Weights of a small transformer language model: MLP 1344 SwiGLU.
Each number is 500 + 50 x the weight over its row's rms, rounded and kept within 0 to 999. Layers, rows and columns count from 0. Numbers have three digits each. The size before them is the row's rms in percent of the matrix's.

# layer 4 attention query, 512x512, rms 0.0294, rows 0-16,64-80, columns 0-127
089:573534474539564510555463501554456485517518502596513657485489448492439459492487484546628440520428482583569470451488476518527420492465532453492546513542451458550488545462427541491415568456600436628455459486468534605455590479520504556494483445590597447537487548571555465551494470493459481543464463536452521547453500491581469464488434419472450480443494526481537480505526534494532482501406
087:432510493494522484454556485430539501493504538404401436515461554493374520480420509542427433445516523574499520510534478494453582436460565602526525483466480535465527592401519384434532455523504465410543596521527571478566437532442511423507493472418527555456514485452513489516421481482560396496540523523425483448495468529551479519456421554528538467513457490524516478465441538458473542403526
093:458540486485520464520562546467499538493482544418441407488440528461483549528548504476418484511562483536479551529568522516503458502541473592552532471417497534428473547534542471489594513582423508413533608486497493492523407518477524463542520508445424506456516510419546494563486451437511435468507432422467485493572494483435467513477443558533569521518464538491467487523416499454490468448612
090:486505529471562513579502533470534486535496509578561582454542540550538378398446481479579465469488459498452472486451480485446601478455538425462526530560496567617604460512522447586546468493506511537508415542535481501508542492486437527423452511461561460543523519607462495429391523523458513546496589489510475564399512512578432463563462393459460472433499416508471490545586549506436503477397
098:434500434518518547499431526483462495463491499500439475595462413517381479479489486563490409506472448534505482501491519498491476414568476508481463489516523510522551503568449487529515565515449412566454540550507494575447555499496499578511522558488512449546488495521465547501575484523460527474461557564551584502476501411554515541525424434470485518473463610437522474539634605472473426434411
095:566486513501485531606449583556499496482477446558539551550536381462515457468515501441534382489440534478515489444399492502425500509541582549508539486541570558538545459531424525602511496558490447561491489490604452540498530486501473559539458512484536434491558488487428473478474543458537566490527469600584487535434454494579531498494417395578563436561531441554459478499569519523541513555440
096:537521535547426509441473490497565591433488518554496561485484555557603473546443463444562558560498510534518493481496548510475556532493610457520479575485486478495488518452494496455522507445516413461455469439538557508528535570586463543486437539489529518499409482548519507453484572508550538521522592495482442399561620519528490502596476454474535468552538504544614409580530454553436548581511
091:461525541565463477439541466535548558455450503480441456456505457532543563498524469547506423532563504485478561546487555449494371425553468598462468524421532427453496562479485538411496489405489440401508531534529589489478469499438475472598555543394518568565479508429482600548566567579486523469457523438479509493522469547473547460424491571426521517532511502437486446445551513474545420531576
092:451470486516535524529511498474447550435447482493544473502528445444445514493531487473397473466524555498436575481484484533462542448526473615463477520495439549466545511554473518539524448574351484526545478540482464551543451537469447479621522530455482502526585496462459492504538474529458510507494535498578501500544408497506516470495505432483578559486452495460404546454561500474525470425453
098:435541555549542490484540537506465449477516469459453563489573399474419548483582399567520383442574470509493483455485549406559504507558538521408521422466535551440520498541484551540531497502389468438495524586496533475567509539465482485543432496576518567505515530596505546557466586433491485476490461449476539525427550575588443467532433431491504503555488492420469429545524578522491612457433
094:544499436504433528552520447481422484551478521528562458530637403437481509545482479500475559472511427422551484467533517459425539443584459507489514562577419550612484481557498457572508464633458567499468494485456511525426557484476373614552502459424596441501577603500509499464536401538463525435508535479635485469532398429526530409453496439491518530496465487574488605480568520464458457477446
094:534534540489448533565571528573496551432477511466541508454543442431418548438614491527585426511501510506536600462455568483448485502555543612482525490447472492565563511547453510594550492507461451521557520545451534491559502527367468510556500544485461489587631537504445485542480564465484481438477512517514517512529437473504578493446479395458580544566532490484423525407542486515496534480472
095:454579527528509411557553507527483515536564426549439566528509511533437523494497495512472521439516507508513490508444504505534491468479465560465478343520609539559533475529548544503513555356491520518536470501492508381524387564463538459545533541578518510541471558591492470552565472490405499512513454498503567568460427528511561509476577573480439469501498556487479522474452588459530581603607
094:603412452453445540547546551451384472461455494483509487480584517473447513505506527489453465431479419484510478467459453501487593521409537515490479504422482601543551515566511456646501494507451509550530515442514531534489423508474412420458402488480453490543669568491498460543510491456493487469502511502457592558552455476469539440383499345497478493503477508530429559479610529488501511384399
095:437386497573493379436573484527484496634454482552411525512450604571545500472578498520433514507459454512516423499513451504472458554464493614475494533442568563431588538540571515467548477558459412458577563516568580579547633494416472476468481502514433590506532455409522537540527504511477410541526528418582459566476433592537431551557545536516531470508467530515615496465489400551449562480501
095:523480490542429556524568556460445500423499429455494481492528455476399500425565463506472522506552535446482512563504525520448549525532525534504418498436497469579593445598521490531554519555474498480492468540462507570502522525464521547575468446428475407467526526530437468516416482451474518497575504494525517485544480414553518564480490469454564553516434468462534560485590408372493443440429
095:456461556460481495509477556548481556440483509516510507504581514450523367507507456525567492486448478437438503557508479418534483466528470590427503443449532597558543553616502507578477586521461497445470512579438439535574462515583582557512469423462557475449455490597496507543495456443486449505505490578532613541534525428534468454553507373575464465486488483419441412614523470415488581477521
088:486512508586555606538482411487508550487463481595423437545446514449436450401442498555465557502450452549456466483564479586520651445412384602455454522605497504521513541477516457437524483539490588501467504535512551484499486439452512452553481529528558485463493519511407529497435515620444459465511539456504472499439485473566440505577437440492532473474448552459420579571575555463478414489457
090:500490460424455522485489488531544437496520487489422521507573482510557611627480498479454373551569442522520541545461542554580452557546589417491586503500510455473448572421467504466504532430535465474497547508573546524456517479467504452398486500477520392488428537463555503494529481429469433555471500479416471477523462572440517523465532550472462511553570488563531427540353626511575527470450
089:512480404442484468504510501516508507544520518470528526445469435427554448466647540448472519510547496482595474551573531502466409585469471498558602473481470489494502453473557528528475591532510446457542497404533491423478451501576508408465507475525488438567446493431545510579554429494596506563505463499538559569528416531528561568378540561536558536518528559572457536451454400525626536587510
097:540482505467481495470502528483553498489409466494522409509533603480529464542438509494538489543457551517492532499496454485590534498522566456521437530500521399512531567469499511445543478432521521532589485456494536520475533564497459579432467520518466457532562453467512465480534666574511590466462605537480465462569502465492541462454525559570486568559477447547522492538551440442447468557526
092:530450468517444543585512456463460439487518520585520561567527494542446521447462531526454428520518516516492492524500555542467527434515520433527528606593536506501541510466503439497502504508412515465493551528477516524514558529525365526515562537533507470498548534544503529470482563534495510518522591490555411468495450551546463458559394474440439446470426446424462425493550497518492483446383
092:576383464527435501500510506400465539498529457483547568518538528495470468441473532509535409553456510513516444479473494562533537489531555515432444516496484502536599470508495482504606466476479448520468441518504502494489496497502448554559459513544428436473625529456474456428517554479526535511537528587414520465493532430493567501527470477494562511507459477491461573461530348553473505468470
098:580487573520428455435513517465572544461399425511452494486570534523536449571458582460521545502507541511454559500552457532471547574547599511534465526482501416536539522432533445344484474462490464452476549437571532537430542554435572528479457498478513511466490436508491529509539603550623553494462553481435488414536518508491523432486446575484536571518523505535516418601488468564566474550518
099:474633525553520447520565497530469440499578527560437521488468365531423514536535473538459452436526490463503482515570480456443503460477447450512531483585520598495481450535490498524483532510474447568463516557442501525546489446448504439538500447416579477567468547604453555607565464541388503521439417522489494572380494528545474492483495408464492460472520594436399445489483615489549444484422
085:443502408476524498606454547564391454420608525518564526539514482503439583441496537510408461584563466512480511425447470570545526468499549486502411551516494532510509462498527488548576471553457507501509473550461469491549477473559405496611481507426533460514532538466560382458481509512498481502543529491532507502465497457497550487492502510436542541517425483478456577422554546381445403477445
095:531488512482424542475564498567498485521502517488471511567506456497498473534508463463561386536538493501499403457517550353490537459505510490444482407462553432509477487588448512575456521446411541496443463487433493548484564387469507550454394422448542497534568573556437514558519574496491522486507494394452459525484521532622554488522461533465490443458464503501498501549573541454573521475521
094:483474531477515515519529530437476531408546529497522527571539494429454602488544500395469434601530493534464487497460528494488440483503518485569487461473487562541511440470478501592517447555469495481515455478481487487442527480504404538441505474449502488442493563364648456504454517463579463508460505486520453487581444497486511457500487484554472459552411503617453436549531445550489483459404
093:497489447481570610511532479478399549439548531466573501520509486474429511505481553515473483530443542481478502489501533505480542424479522453468490483527494530577529438590515508649604511513527545538496469485442432513532392546510467529484473446454558457488622516523533457533450464524404507490478464534485553545446506440532471511545585359466488499473443428522413491516562528494467464473494
089:498577521491541401499515568514490406540528494513430454508543418506571459518448434588544454469554525498558544521490478430443493468402435471569556437636453492492521505481472546467449419493477424528479551586518585436468476448427475498493522513430532475489565559408456560555525501428497545476478475423537483482526380507453511471541492543523500526513526566447505502508440459502552500469487
096:519486435450544527517488489489429486498440550533517540550492562455499529526485561538455450499528453510478465512486521523507551430477487481469463563539495574452538427517464454541584476634466520553532440460501482542613449458502422485548488431477468462490594520581594500464500538470445448581408517521493451564463512445462472493571588401478435419510441521570414501569531489589488457496449
093:472504506524464534482416537527492449521514544451544506462530512428566445475494523535494463492397510527445472581518554449599528538505471503503414465376422507574435538515512511462524555539563478503537459501562487473442571392545542508537445545404480549547546509512494426365464546474445541599524425557583467552461457469439436476473462435523534444474497454454527477504467542535432503470492
101:480465555473504531504477579486383503459545471480561536530519467505412488425545531485488484536482551471496453475495470449479488471444510424526430536488519492552540454490541420553565490608493572498466479532456512506525529516549461505569469439384538458514565511552496499456414474453490477508590449443534547537522490411451512502551501458417480509485418462445463486513553444430435444452460
092:439634555497345514478533464494620497452571475426468518510599386595531491443479488525519554546445524511571412518620557515559533444519458449525493604532540434445448502403528457559461433430543545485494543498513537542551515488500521493561587498512505441523500456534485491466485534467487500513454506564507527424546524438515510483586438450490536477475512498440595518513460446522509599404504
# layer 4 attention key, 256x512, rms 0.0294, rows 0-16, columns 0-127
092:526481578515382392500417512576582515488411469547457431467489557529540483539499464455622568493502500530457479521533547445476444524581583483568518499604463434447527542448506582441514490440473515538534434446540548491486539571465498532482571517516474479400433488528503486521426563464483453504440532508505503458521546482538569454530431597643515539556569567552539483486412448501561493519520
105:557537532426564562530498579408496445543576477538551525553542457370447534510443622640424522482453532508525494465505491476502543490452463420474484508493544528536542551489579454569445453549530521458499489581439419480421559440486557487491500480495557557595518508524457606454501456512508492428523497495551422541495437524489478527451570470427477447438488407439539597382538572522455486541479
098:512554501470521573559565455457399498480530437504528543513562474454374433394536562537465458514436432506521467452477452525494587485440502505454444514452483531532573471567602469566533489588519516465456516539494501522494424470496487486501469471425521517520588552555524496546469418500481515448514491479493463515539470425442459536527549349402493444457414426449486569507575554466459370529454
097:452488469445505461525443513511567469543580506493520497527415426493575543582464528508520483473510484485495502542492524570493506571546508409468584477422563527465456510508460548496479501542517448532472530467553441519475521500499534495441532530548479468527455469489504488427503455457453484473487525572487514446458484500451473507494469570561481456473652513484615463472495521586494566466520
095:481539474499509452500458470551544419435551465470527595519582511525379446457477420456529523521565433460502540475565437586561462624489548569449475459511476604526446449524452495486580470416528499453521579481474504498606517446414579476595475500509464569487455504529506594487480482511473454507448507440394566471464505491474493490492525546488465451471514557503489518551417492455496451564539
094:512540522599542443500479440527511518473463490518416503529435489517586389417466455493540546465576546566428520430474451406467497487517383535502488594482531550507468572504445522437445558435428470460591467473497519528563532526446468539555417529557499542456445539502472560505566533519497496536526512546565518513501519545505523512536501536533462530503483534537503599472476577469559589533534
094:444518497545510598548447454499627455501521506529571491529552447510519519565486501508446532449522427406560496497484470548555519550541465518430516455524548555514435475517454494574531474495548534517486579517511445541532457482462445486488520492504579445486491446490485525539618449515461474396506617579493457526471455494539475486438569600541417455450564513532444543528584487462466563521530
105:470470522447555572644539546485420569447527485445477499492501633493510543518455482577475509384453465494454496484436534494534496414434562533532496546530488470464496461482528392578507473520508459471507552507482469457520473462454495501446492508471512492455578448467494457478401440491450560468524509508497534518555385461467450483536516510520552427421436449450466514483560504569516498488450
083:478496448535499554499554515513390508504570483466478514522511488556486477367523477484654436560518599500479495497495500552449488437430489519551494468457464472549464501439509479502528537502462484511511501450473504444469482418465532495446481483496439446459525601534491502558423471493484532497494461404467551506525525530425462526582407411404554475531434490472464583418412449423511493472422
100:499486434474460502572511505455479541420491496481455503469464542423554420465455534495483574542519518545517507531380479541535523464564510476547524542504418471490524572475511430447483461502608520464465550454610504462503519484531483467508524481342559489451479412484638571430547511477512521465449508414458433473553452477412473508509508540410558617448432452416505542473540487467432441466537
089:471521451522493446499524520518348498543486482557466544432470491528556465466454436447585440532500439534507507485544570592466458522393461494556467475540485499511551484477442550523512562497480519514530496534484488421414540399478536495521459471539532499458495558473519442546397501464578502522482444510513509522442546509483485558493477510473498421515441473498549521480421407512505481499532
082:561437570508511446497510475497427533472548460446442496536577566554538382407493435490525509466532517584469493509493528382505454438463513463595490523490536539492506566478493446488458533489488438437498434455518504424502614482427532553539457514472446491514440563513529531462480496483513467507491455470524508459540505454473513476505480537542571514501344591492543552507468526518539545482466
097:447513531424554446457458590568576501572455499429568508500430576589511528476501525483508439529453452500484502477509503433474492551538506520495548518542487541483433525508511495474538552520534573445504469479558446512486522490519548484471473492436509460536445434481545554466534626476546500506471566524585502433497571440417466521518437539569494476412562509502497453598437598529490474502591
101:500409502530526506441506499511431535535574532503454537497493552554480414483460486471471507579520499459447482456480499516592474495392437541534428507528499489563515490515542435438521514424542476417511509471518532460402507487492513489508423426502494465465490548442517528516470506543544519483538528339498544495568472613433496462474526669527537551453229490463528509412420489524526518473518
102:449528453467525500491503550440531560572438511580468545490495470530483540508480503425594498511442620565523591446493414452452471576545494507501576572534548537546573494509404584461524488463498512509480396432455466438482445599409459497454561603514510483446455505533497520474536494478482541393436458522555558457478508546503498391507528501533519540525656478530511509505505425529565555597488
080:411525374571527475424509582589436493545574497455538534545501514570558503429461437450487440522523491541493539539490533468562432527392488516544513483527457528454475524460402482575489572458418522539507489506451480500561555449442493483516436528508457449486392651497501483591542469542474531513491451397495597511524470492559576544489416537478455521480469552448521541519454549483571529575564
096:495553519479507467491515544528449442527481476524551549483514475487446408452516553526487519588555606546506514512456472553456565520550467520505454511446569489532583482458496564460468413494500473414460495546440491429366566438468450519488511508474524477629393569486525550427553435496481521543491490505532412521501480417506539495530451406494574498504583551561519591485494562503442488404519